config.yaml
hidden_size: 448
intermediate_size: 1024
hidden_act: "swiglu"
rope_theta: 1000000.0
attn_scale: 0.125
bias: "none"
tie_word_embeddings: false
init_std_down: 0.0
lr_head: 0.00594
decay_shape: "linear"
batch_tokens: [32768, 65536]
max_seq_len: 1024
train_tokens: 701300000
Each number is 128 + 32 x the weight over its row's rms, rounded and kept within 0 to 255. Layers, rows and columns count from 0. Numbers have three digits each. The size before them is the row's rms in percent of the matrix's.

# layer 3 MLP up, 1024x448, rms 0.0496, rows 657-671, columns 192-255
070:171146072156128047093153112157106104176176152149125125167120116175189108148116115096093117164136158127090121096190072188122173177085122159145159103074112143064073059186091098098137116087154154
130:087072090131154191172125208135112170129147098127158097156150158112167150076148148113126180125194121108110090096111097119190117164149115111132125171157117143089122161119171099132138116024122151
061:148172160119071133115147125129129186155140200106109144167140180107143150154185111114124137098168137140112120111113110137148106085126164134120114156092061107139121133077134109128133161106122132
088:110092153094080099160106124107156108160168134189182103109155122093113130086078181108118143130128126101131121126159153156141151121136173156145130107108075149096070104156140115090117118132137122
110:107172105120148115163115122186110153144168153124114106132178110162118097151195133128122098115133155168071051112167118143137182109171157127107173154097144151135120041130119122108129093132118204
125:155123146124098111123096114093154133128168118121201161151133113120114085164112153144114107119168120126119129126112204074152187136167157132083117217129116132163086075158136166154095129162118131
063:059157130139131143095152085110117148188205134108142100157126115143095139132139131082114100124124138107127131100140168050142102118151148162080126097162092105131139115159107109139080078147109062
145:147143133141108119129132135100110152169119118146143152145065140089132102083086128143065118121132044182121152101182115175090148123125104104118174113149146151073117170130110182101134083145088103
036:152133152110146113128100111095028107118111128163129115137089114103134125107139128162148157104115146111102108109132075122147133179161119127061113154130120092085107118203100080133128102138087092
080:104097130089085100171184076155164152075052152164123168136101107149150141161081152128183078130216130125138129091113099103157100120215106131143102115114172146147111087085142150121121078120206173
134:132032065133163126122040144137131146208105107111145128112143152081091071143150101206108086191118141134119137156140148130150105138067184162126117101103100112168125147156160210122139223036177158
130:095131125173113144169160153113181089124142101126139115130083114087081076158137143127163117096101139108129101172086124176086127113118153212087113168193139083145111150096091183100142127175193079
123:138097051081158167104145201091154061157132110096101192111093054106104076162118119180113125133092179128059177122191104085132115161170118097094068098125087139113136103116087101178120091161097124
108:191150188163156130130141126084085182136088094114109129135125096062119092125092157042115208126120132090138126109111203151124095090120121150156141130152197122167131169082095150126109104143096114
104:171143162097198113136094106160142138079143183114167200210120106118164134162118078178136081088122132129094102153139121098129096078086114150204156127108155158149158140151079121152072132165147147
# layer 3 MLP down (transposed), 1024x448, rms 0.049, rows 657-670, columns 192-255
071:078174115156096170138120095103123130120167166129155149139163104132139079100105099082115143114137090179127122167120115166109148122082144143177099124144124121189108059182086134149134147112155183
133:062085090125138146152132211129109171143116108132183091136147162118155146069114181109111148120192096113124100103114102111174126161130116107150137169152121121096122188149169111142145098009120131
065:096142177084086147184115103171126128173101129135085156114112115052087079204104098119122093124128121134133129123109114120139115139100124157114087124125125132096122148084171132106125144103092149
089:124119121092121044131099164144148126140111136103194135104095141122128171104125144130093149111139110143148106129154152167126188095201116149148105106146092143109105077135098116146110155081140129
111:092146114171145126190135134182125126158159167115126120151158155132107082172185130096119066117104136166090034130167138135152173123159138169120117142110104126143164069130082103101141121126130216
124:189135105151116097108077125085176161112162150111115150138100127155134159184172132130101110075163081093072160139074134127152178143171169135049089149117096145153123091162154120195131151159094105
055:116145133193212125135170107088142140199184132126122123119164134179108165100163150130145177113133205114153077105123153075164112124169117134073141130152092074148131140135090106119104094162096065
128:153136143120152165032109138119117187092124126103119133123051144105147121143088071141099153109113114139140122161147131142155118150139095110101140121097068131153124157142204154155144118137157147
034:108099084161081080134086095113068122135143163199181098117149127063120147102129128131127209089150117126135152109168126092152130136156157168127099089112159159086113125166096123104136103152120149
078:122098190098107114147201089172161140112115179109128152121079145135162138169122092147187116142185097136108113061115147122181091094121134127137138123136119157136091147092156161109120118087144163
134:089050108113156152131075137141121120199169104128145176129196156073121057169166109134139140143152129156121112123152148131196117111106183163140136122069133101179118144192183154140124163067156173
129:098171156162139142167122140130153114121144094090134199142050088089107086164157149161093110127130097106119092166123190174086145123140168202116087117145138126157076132101094163107144121159183083
120:110099129177126084103128113160135067166070123114105121123124115128119068095096098140145155172106146104119067094093113133090141159124126137072119106145137160136093144127117179117144109180052054
106:155138114097166133104138115101180124130143107173080134108102138149122090155125150078164146167147128018100132077095143102120135156154152131113153124129192149167119165142179107143177101139129157
# layer 3 MLP gate, 1024x448, rms 0.0496, rows 658-671, columns 192-255
103:089141129101203128120091118117104156138117143160119143159114146098144141086078145143055175095136074125109162070158206158134143084149081116163150115159128173093075135138105130149123087134087119
069:118153079125155157100119110150085094180091118134160055127141162134177136068172114191114155135087177081107118088137106086159115131062141127164130156122112045144168079085116201075127120115174156
091:161077111134199118133106138162064186150102153101147118063095123079182161110127097146124155130144106158099078150191118177101183078121125101143192114128153134155126143123149154108104116114158158
111:128042145163156112215136164106059149126116097129125152132108125133111104077110125198130127077099142140163175134143119139078114077201137130143093090157122156075119111103118133071122152106150136
119:109139174181118103145118124096085146154131058087126095071119186140104088123142128094078114164080152097182165187125137156167119158086143105163132123127092084127132131133099143144094085092127145
055:090194162197108134113101113117080073085120157168165095124087109084144106093104116113117117080133093112071175143111175116187151165147106112140148132156084112133103142161101152197115083153147069
121:135142133145176195040084133119128183089132139121124130141060131099144118144089093125106164113121134094148139178153138129163114120141121122121151123088056110160119162142200167137147101131171140
038:090132132088111128142117106166136138142087154203159094117110161148132100102158177176130133140179111111143141156144139187142076120181146111165165174109122121082119164067081077144137201092123065
080:095122211157107176166148150076141113126118069167123122068121133067169100116147103184171187108111103107116122063120103153069075145168089123116124160212157144111157206130153151120141108178061117
140:115143158105125117146047147092150102121156135165157070109101117103156130118091158172189115106085105137106151148101094098067149124123089158184101101146117161159154132173161153149128124115143137
126:159168175153161094169166148162101147102104096166143110184106102064105110094094170133098148154151135119121149133168146211108113098113121148119124129143185147124091128133135120085088066139179141
119:143166089094125112123116177089140106101156136133140158155135160149076140163133139123099081103113134192106173161194146114175128126158160124130152122072107100110165089137084137163095083139146135
108:134119137134135164156152073128170187093151095164120141108061111109161098117090117103143158168130128075143133096131184160068089125153137144110148080162145107159091200138151121164149111101156130
101:227117121181144119147058156109094132193107157140130096124113136164148154133120157139165131125148198118154117123067100150108158157125096105103154057181104117126133125135168109126127172126117125